config = dict(
    n_layer=16,
    d_model=448,
    n_head=7,
    n_kv_head=7,
    head_dim=64,
    d_mlp=640,
    vocab_size=8192,
    activation='geglu',
    norm='rmsnorm',
    norm_place='peri',
    norm_eps=1e-05,
    positions='rope',
    rope_base=100000.0,
    rope_fraction=1.0,
    qk_norm=False,
    attn_scale=0.125,
    bias='none',
    tie_embeddings=True,
    parallel_block=False,
    extras=['capped logits'],
    init='normal',
    init_std_qkv=0.0146,
    init_std_o=0.00258,
    init_std_up=0.0146,
    init_std_down=0.00216,
    optimizer='cautious_adamw',
    lr=0.000406,
    lr_mult_up=0.835,
    beta1=0.95,
    beta2=0.98,
    lr_head=0.0183,
    grad_clip=1.0,
    warmup_steps=241,
    schedule='wsd',
    decay_fraction=0.918,
    decay_shape='linear',
    final_lr_fraction=0.0,
    batch_tokens=[32768, 65536, 98304],
    seq_len=1024,
    doc_mask=True,
    train_tokens=485400000,
    steps=7657,
    dataset='wikipedia_en',
)
Each number is 128 + 32 x the weight over its row's rms, rounded and kept within 0 to 255. Layers, rows and columns count from 0. The size above them is the row's rms in percent of the matrix's.

# layer 4 attention query, 448x448, rms 0.0214, rows 93-117, columns 256-319
size [ 83 102  86 125 114 106 109 101 102 103 105 113 128  91  97  89 106 101  97  92 107  89  81  88  81]
[[146 130  89  83 144 169 159  99 100 106 160 118  90 112 140 159 136 139 125 140 124 133  96 155 140 142 153  80  83 147 195 128  85 122  99  98  81 147 134 171 103 140  95 102 103 127 131 162 126  99 116 101 129 116 149  99 136 150 111  96   6 209 114 100]
 [147 161  57  99 147 124 133 121 121 189 135 148 111 185 175 126 112 175  48 126 120 141  84  84 129 155 133 120  78 146 177 108 156 135 137 104  86 180 121 180 124 127  87 109 168 132  58 142 111 159 120 152 107 148  99  93  92 105 146 126 117 154  97 162]
 [111 122  86  50 140 133 111 145 129  81 156  89 133 151 139 129 101 126 117 124 161 109  64 162  99 154 137 121 100 167 129 154  69 140  79 143 100 168 152 117 137 151  97  99 138 109 121 174 146 161 102  87 115 119 147 145 143 144 114 129   0 113 135 136]
 [ 96 131 136 153 116  77  90 110 115  96 121 186 135 137 105 112 127  88 200 108 140 120 120 179 124 118  95  52 117  75 142 133 154 149 118 152 143  73  90 155 117 141 130 116 134 123 105 129 216 128 154 133  97 141 147 141 106 167 153 112 162  95 144 134]
 [155 109 112 101 142 182 135 129 118  93  93 152 133 132 161 148 130 145  83 154 128 129 160 105 130 134 132 148 119 155 149 100 132 113 129  97 152 188 182 107 137 134 139 152 124 162  80 171  75 101 103  96 144 107  98 107 144 104  95 105 106 139  96 131]
 [ 83 144 171 164 145  62  99 155 122 154 135  71  71 112  95 128 101 164 151  85 128 136 122 134 132 106 107 129 153  99  92 138 132 146 126 154 141 113  74 147  91 147  82 104 124 120 162  66 159 170 149 146 118 162 146 132 100 102 129 159 124  92 144 103]
 [119 123 167 137 144  84 118  69 120 180 137 125 123 136 114  76  97 150 180 129  95 127 119 139 130 110 142 108 155 143 169 160 133 187 136 191 156 107  85 177 143 145 141 110 139 107 128  84 160 149 122 131 135 122 162 111 146 187 139 145 127 106 125 144]
 [140 126 119 114 143 117 135 132 137 145 142 119 189 200 123 138 107 149 153 198 150  82 107 144 124 119  78  70 123  98 171 155 118 189 139 130 159 121 129 160 118 117 123 175 140 127 171 194 180 148  33  90 146 100 120  99 148 126 177 129 134 150 131 126]
 [189 158  50 127 131  96 178 127 158 125 107 168 100 113 144 116 146 100 129 166 162 129 153 162 130  93 143 125 153 153 165  73 111 104 130 130  81 140 124 124 120 119 155 108 123 145 115 165 129  66  90 141 134 101 103 138 147 156 156 125 109 164 136 126]
 [ 86 111  95 176 118 117 153 123 116 115  64  77  95 124 153 138 145 118  77 151 114 129 155 101 162 168 173 140 106 192 106 101  85 101 188 152 102 137 118  97 103 143 154 157 113 124 100 182  82 123 122  99 144  88 114 141 127 122 113  80 107 107  89 133]
 [104  96  92  81  91 150 172 152 164 116 108 131 101 130 148 134 125 113 143 187 147  98 135 111  95 175 140 110  88 124 111 120 148 123 140  73  45 188 129 117 177  75 114 177 133 129 141 174 107  79 110  98  91 127 112 156 109 138 122  90 103 152 162  83]
 [140 157 136  71 146 126  81 189 132 146 125 156 155 160 126 124 102 143 184 147 120 153 122 159 114 143  91  48  47  79 153 115 164 195 112  93 112 113 165 155 148 148 122 127 193 125 144 131 160 136 153 134  71 172  96 109  74 105 120 148 153 175  90  99]
 [116 125 150 125 175 112  89 136 108  97 168 113 100 146 158 123 111 151  99 136 118 156 121 195 150 138  96 139 117 111 156 135 167 153 102 142 140  70 133  77 119 138 118 118 150  85 145  91 123 178 163 177 164 129 143 135 100 155 112 179 111 163 117 120]
 [131 126  52  46 107 163 168 165 132 139 135 136 133 122 124 138  79 195 123 162 175 107 104 129 122 129 137  98  87  64 168 157 126 106  94  56  93 154 125 135 134 131 106 133 135 110 106 155 148  96 109 166 121 134 130 128 130 110 156 125  37 212 147 152]
 [125 163 155  40 105 155 164 127 104 131 171  53 110 151 109 121  84 180 136 169 153 110 146 128 103 168 148 102  84 187 192 106 157 178  94 116 149 176 135 177  64 115 130 161 169  86 179 129 103  76 164 142  94 163 101 174 103 126 164  67 142 154 108 121]
 [134 106 157 176 139  86 120 156 116 182  63 191 124 129 128  82 138 109 159  69 117 144 168 129 125 120 136 121 175 104  73 123 161 102  96  88 118 145 146  99 153 162 157  92 131 117 108 128 100  92 140 127  98 165 122  94  83 104  96 215 136 114 160 151]
 [104  91  90 131 106 174 166 175 161 111 113 136 152 124 134 136 106 140  96 156 157 132 131 127 100 179 137 132  50  77 130 152 110 161 123  73  70 163 151  82 175 126 110 128 143 158 114 204  92 127 102 108 100  96 126  79 120  98 113 148  29 144 152 153]
 [ 72 115  95 105 155 158 139 160 120  55  67 154 173 123  93 162 150 113 128 140 152 170 137  98 128 161 158 133 147 143  99 173 121 113 131 126 141 140 168  82 107 138 146 138  93 143 116 185 109 157 101 121 100 136 112 146 107  79 148 151  46 143 173 145]
 [128 171 147 190 120 102 129  98 103 142 126 114 169 123 117 156 155 111 132 106  66 107 162 116 172  97 116 155 167 121 135 111 136 130 163 186 194  59  72 134 102  93 130 121 108 137 105  74 144 134 151 143 160 113 140 163 143 144 171 112 254 105  95 139]
 [151 118 100  92 160 145 160 128 161 112 137 132 103 153 145 107  87 132 117 164 150 124 107 130 122 152 140  84  80 195 123 154 156  98 134 111  80 216 155 145 124 118 103 128 110 134 112 153 134 120 119  85 107 160 126  87 140 134  89 199  58 168  91  99]
 [120 145 182  94 148  80 129 159 140 152 137  91 146 162 132  97  82 139 129  80 139 139 130 101 122 181 159  99 140 147 115 161 220 130 181 155 171 158 139 130 107 108 130 113 116 126  78 135  90 150 129 132 138 196  98 144 139 123 164 216 192 108 103 155]
 [154 127 101 146 103 122 131 122 149 157 125 192 200 145  83 167  81 114  97 134  95 124 138  75 124  80 154 109 159 123 105 161 113 149 136 148 141  78 163 147 103 119 100 167 169 122 105 154 128 136 122 140 111  88 111 115 106 120 169 104 181 136 189 218]
 [133 118 184 227 119  86 134 126 159 165  90 143 171 123 129 136 163 104 129 122 123 122 176 122 134  95 118 196 147 121  93 112 114 122 142 176 149  91 108  86 119 142 151 179 151 128 108  82 125 123 153 151 105 126 119 144 140 105 141 156 239 103 146 154]
 [177  93  67  71 133 153 126 150  95 112 115 152 102  84 132 177 133 157 106 148 129  92  97 107 142 127 142  72 100 116 178 135  95 167  71  50  90 119 115 158 146 160 121  92 139 132 163 192 139  68  91 123  98  93 159 132 104 132 127  80  34 150 155 168]
 [142 112  44  99 121 134 128 112 101 126 154 148 142 138 139 196 142 135 100 148 102 118  87 150 129 158 151  74  71 149 167 138  99 127 118  61  82 114 168 188  93 167 109  79 105 152 131 178 114 106 110 115 140 143 133 163 138 142 107 128  10 196 127 183]]
# layer 4 attention key, 448x448, rms 0.021, rows 93-116, columns 256-319
size [ 85  99  88 132 116 107  91 134  99 101  88 119 125 100 108  89  94  96  76  76 108  98  77  87]
[[136 165 133 120 122  52  66 113 180 183 101 140 110 171 115 116  85 119 175 156 102 105 126  75 136 116 147  84 127  82  68 159 179 105 134 151 141 109 140 148 149  80  66  92 160 103 157 117 134 162 187 135 134 190 132 133 115  79 137 142 157 121 108 153]
 [130  97 106 149 135  98 111 122 105 148 133 148 103  98  80 145 176 111 113 115  81 123 125 170 182 177  97 123 189  65 136 112 110 109 126 115  92 125 139 151 132  79 104 117 111 125 127 136 156 114 171  93 110 121 104 138 107 150 120 131 113 155 160 126]
 [133 121 161 104  98  88  92 178  68 147 148 105  76 163 100 175 115 116 108 183 153 118  95 112 111 144 151 149 115 102 146 138 157 173 131  97 174 137 158 129 173 187 156  84 101 163 148  72 137 154 100 127 108 156 145 131 113 173 156 133 155 167 146 169]
 [102 140 110 145 167  76  90 118  59 139 155  98 115 154  87 135 176 131 111  33 109 136 138 115 115 163 101 151 132 110  89  76 173  99 124 108 143 130  81  95 159  82 131 122 112 106 128 129 121 129 162 138 136 144 106 146 113 140 136 152 195 104 114 132]
 [144 132 110 147  77 111 107 129 195 165 113 140 113 101 176 118  94 117 171 169 142 121 152 110 151 135 146  93 153 123 141 167 112 166 115 211 101  98 131 175 116 139  72 111 138 120 152 117 151 145 124  89 134 112 150  93 139 155 140 124  34 142  96 157]
 [ 86 148 160 136 139 128 146 188  70 114 140  94 121  91 108 126 152 172 110  99  98 166 174 108  78 110 104 178 141 150  93  64 153 113 112 118 127 186 146  80 153  83 178 121 139 115 136 106  82 128 173 147 123 119 126 165 120 119 101  84 170 126 150 135]
 [ 62 128 137 150 131 120 101 175 152 181 101  92 104 109 151  98 146 174 103 141  82 168 138 126 158 182 108 179 159 103 138 100 200 125 151 116 147 157  93  61 120 128 140 116 115 109 136 109  85 133 173  86 149 134  68 138  98  98 136 167 154  79  58 143]
 [138 140 103 114  98 100  67 110 105 154 111 110  96 130 104 127 146 131 109 101  58 145  90 123 210 171 125 151 173 138 133 130 184 162 116 161 150  97 113 150 151 201 113 124 149 141 101 150 113 112 146 111  59 122  46 137 121 101 138 197 125 137  95  99]
 [147  64  89  88  74 162 122  69 114 108 201 175 150 114 125 135  97 109 131 125 186  80  90 136 114 128 120 103 119 166 165 169  52 136 102  87  89 125 137 209 107 149 107 116  76 137 120 153 138 135  72 126 131 152 171 112 163 160 154 111 131 150 173 127]
 [138 118 125  86 117 216 159 116  91  82 124 236 136  83  92 109 128 159 153 135 209  92 121 131  93 115  91 117 107 116 152 139  77 187  81 120 112 118 161 147 142 163 171 123 106 125 120 113 167 185  52  76 110 105 182 124 174 136 159  98  86 114 167 130]
 [196 106 146  90 145 152 157  99  83 109 114 205 143 123 123 106 110  82 151 144 154 133 112 137 114  87  83  76 126 133 170 110  79 127 111 151 101  86 190 223 126 128 164 118 177 158 128 108 154 125  83  75  84 153 176 127 130 131 102  92  98 161 132  75]
 [158 155 156 121 160  91  73  77 106 161 119 124  86 129 115 113 142 103 119 131  70 126 124 107 135 134 105 122 129 129 122  71 135  97 101 126 109 101 138 167 100 179 150 138 134 145 117  87 177  87 177 137 102 167  99 149 135  66 113 133 169 149  83  83]
 [148 108 115 151 125 169 128  87  68 101 148 138 123 132 102  82 144 139 133  95 146 130 114  52 121 157 113 134  94 157 117  59 148 127  94 151 107 119 129 183  86 216 114 173 157 152  99  54 175 132 132 127 138 133 147 168 122 121 123 136 167 102 114  52]
 [106 156 138 134 125 133 101 154 117 151 113  65  62 128 125 143  81 116 143 144 100  90 129 130 138  57 129 122 190  92 155 143 137 154 117  78 163 117 184  67 171 200 174  96 137 119 162 152  91 105 128 157 145 108 126 211 108  97 145 147 162 166 120 151]
 [102 139  98 167 116 142 102 121 101 143 144 130 103 106  97 163  87 100 104  84  89 109 117 140  85 121 132 105 137 156 141  82 147 175 106  80 136 116 180 106 212 147 166 107 108 147 137 118 165  92 117 149 147 172 137 195 142 125 171 105  88 138 132 115]
 [186  84 121 100 169 115 146 133 113 139  91 222 179 117 134 108 157 120 126 178 122 124 123 171 205 148  71  88 120  85 165 120 112  82 113 138  98 114  95 223  62  69  80 148 109 144  93 195 108 172 134  61 118 106 104  74 149 112  94 150 125 173 152 115]
 [214 154 125  47 141 112 101 117  89 134  75 161  67 106 102 103 137 137 123 152 149 106 104 137 163 157 124 129 138 100 147  98 146  99  78 116 139 156 178 118 103 163 112 144 167 129 164 100 141 166 126  87 102 134 134 134 122 149 112 164 166 116 123  87]
 [161  73  98 142  88 102 131 156 172 114 160 125 127  48 119 139 134  79 108 184 144 102 102 110 138  78 147  59 128  85  76 180 141 180 109 143 159 136 143 180 102 142 178 101 108  87 141 168 134 114  88 112 126 137 136 124 134 124 132 133  99 131 147 122]
 [ 84 137  78 165 125 190 160 189 143  82 125 157 130 134 167 135  78 153  89 111 141 104  96 158  99  96 167 103 128 151 119 143  93 158 156 100 111 146 158 110 128 127 136 156  79 159 146  99 128 114 127 189 169 111 157 144 132 146 126 145 102 162 139 163]
 [184  92 157  79 123  95  95  90  74 153 119 132 100  97  88 115 142 127 120  86 109 113 146 124 140 176  60 135 145  86 121 114 164 126 124 111 124 158 149 166 170 127 169 109 148  93 110 146 121 144 105  85  54 140  87 118 129 153 204  97 106 107 111 101]
 [182 108  94 159 125 141 101  81 104 136 147 159 117  82 116 107 174 134  78  68 113 163 131 183 138 152  92 162 153 132 172  68 127  87 108 147 107 132 122 131 120  90 192 112 160 123  52 154  74 130  63  76 140  78 120 126 171  88 109 104 105 127 134 137]
 [120 136 138 133 114 130 164 130 140 113 186  83 131  80 159 157 143 120  85 157 125 125  94 200 156 105 138 116 164  99 146 141 118 132 128 124 189 155 158  93 173 147 125 115 102 162 193 163 150 138 124 132 181 112 137 126 146 143 117 159  99 127 118 215]
 [ 92 112 135 131 111 174 222 148 120  57 152 135 170 105 157  81 149 152 152 133 178 102 117 112 138 154 135 131 130 158 161  99 112 150 130  80 119 163 119 121 102 115 129 147 140  80 102 153 149 144  69  69 125  93 124  75 136 185 117 132  83 114 141 111]
 [151 145  81 140 127 135  90 104 179 169 115 153 102 166 133 139 105 100 148 167  96 118 117  82 123 141 133 110 119  84  84 156 125 113 108 139 115  81 117 151  91 134  69 127 111 130 155 113 152 137 190 172 109 165 131 128 129 110 129 140 161 181 131 100]]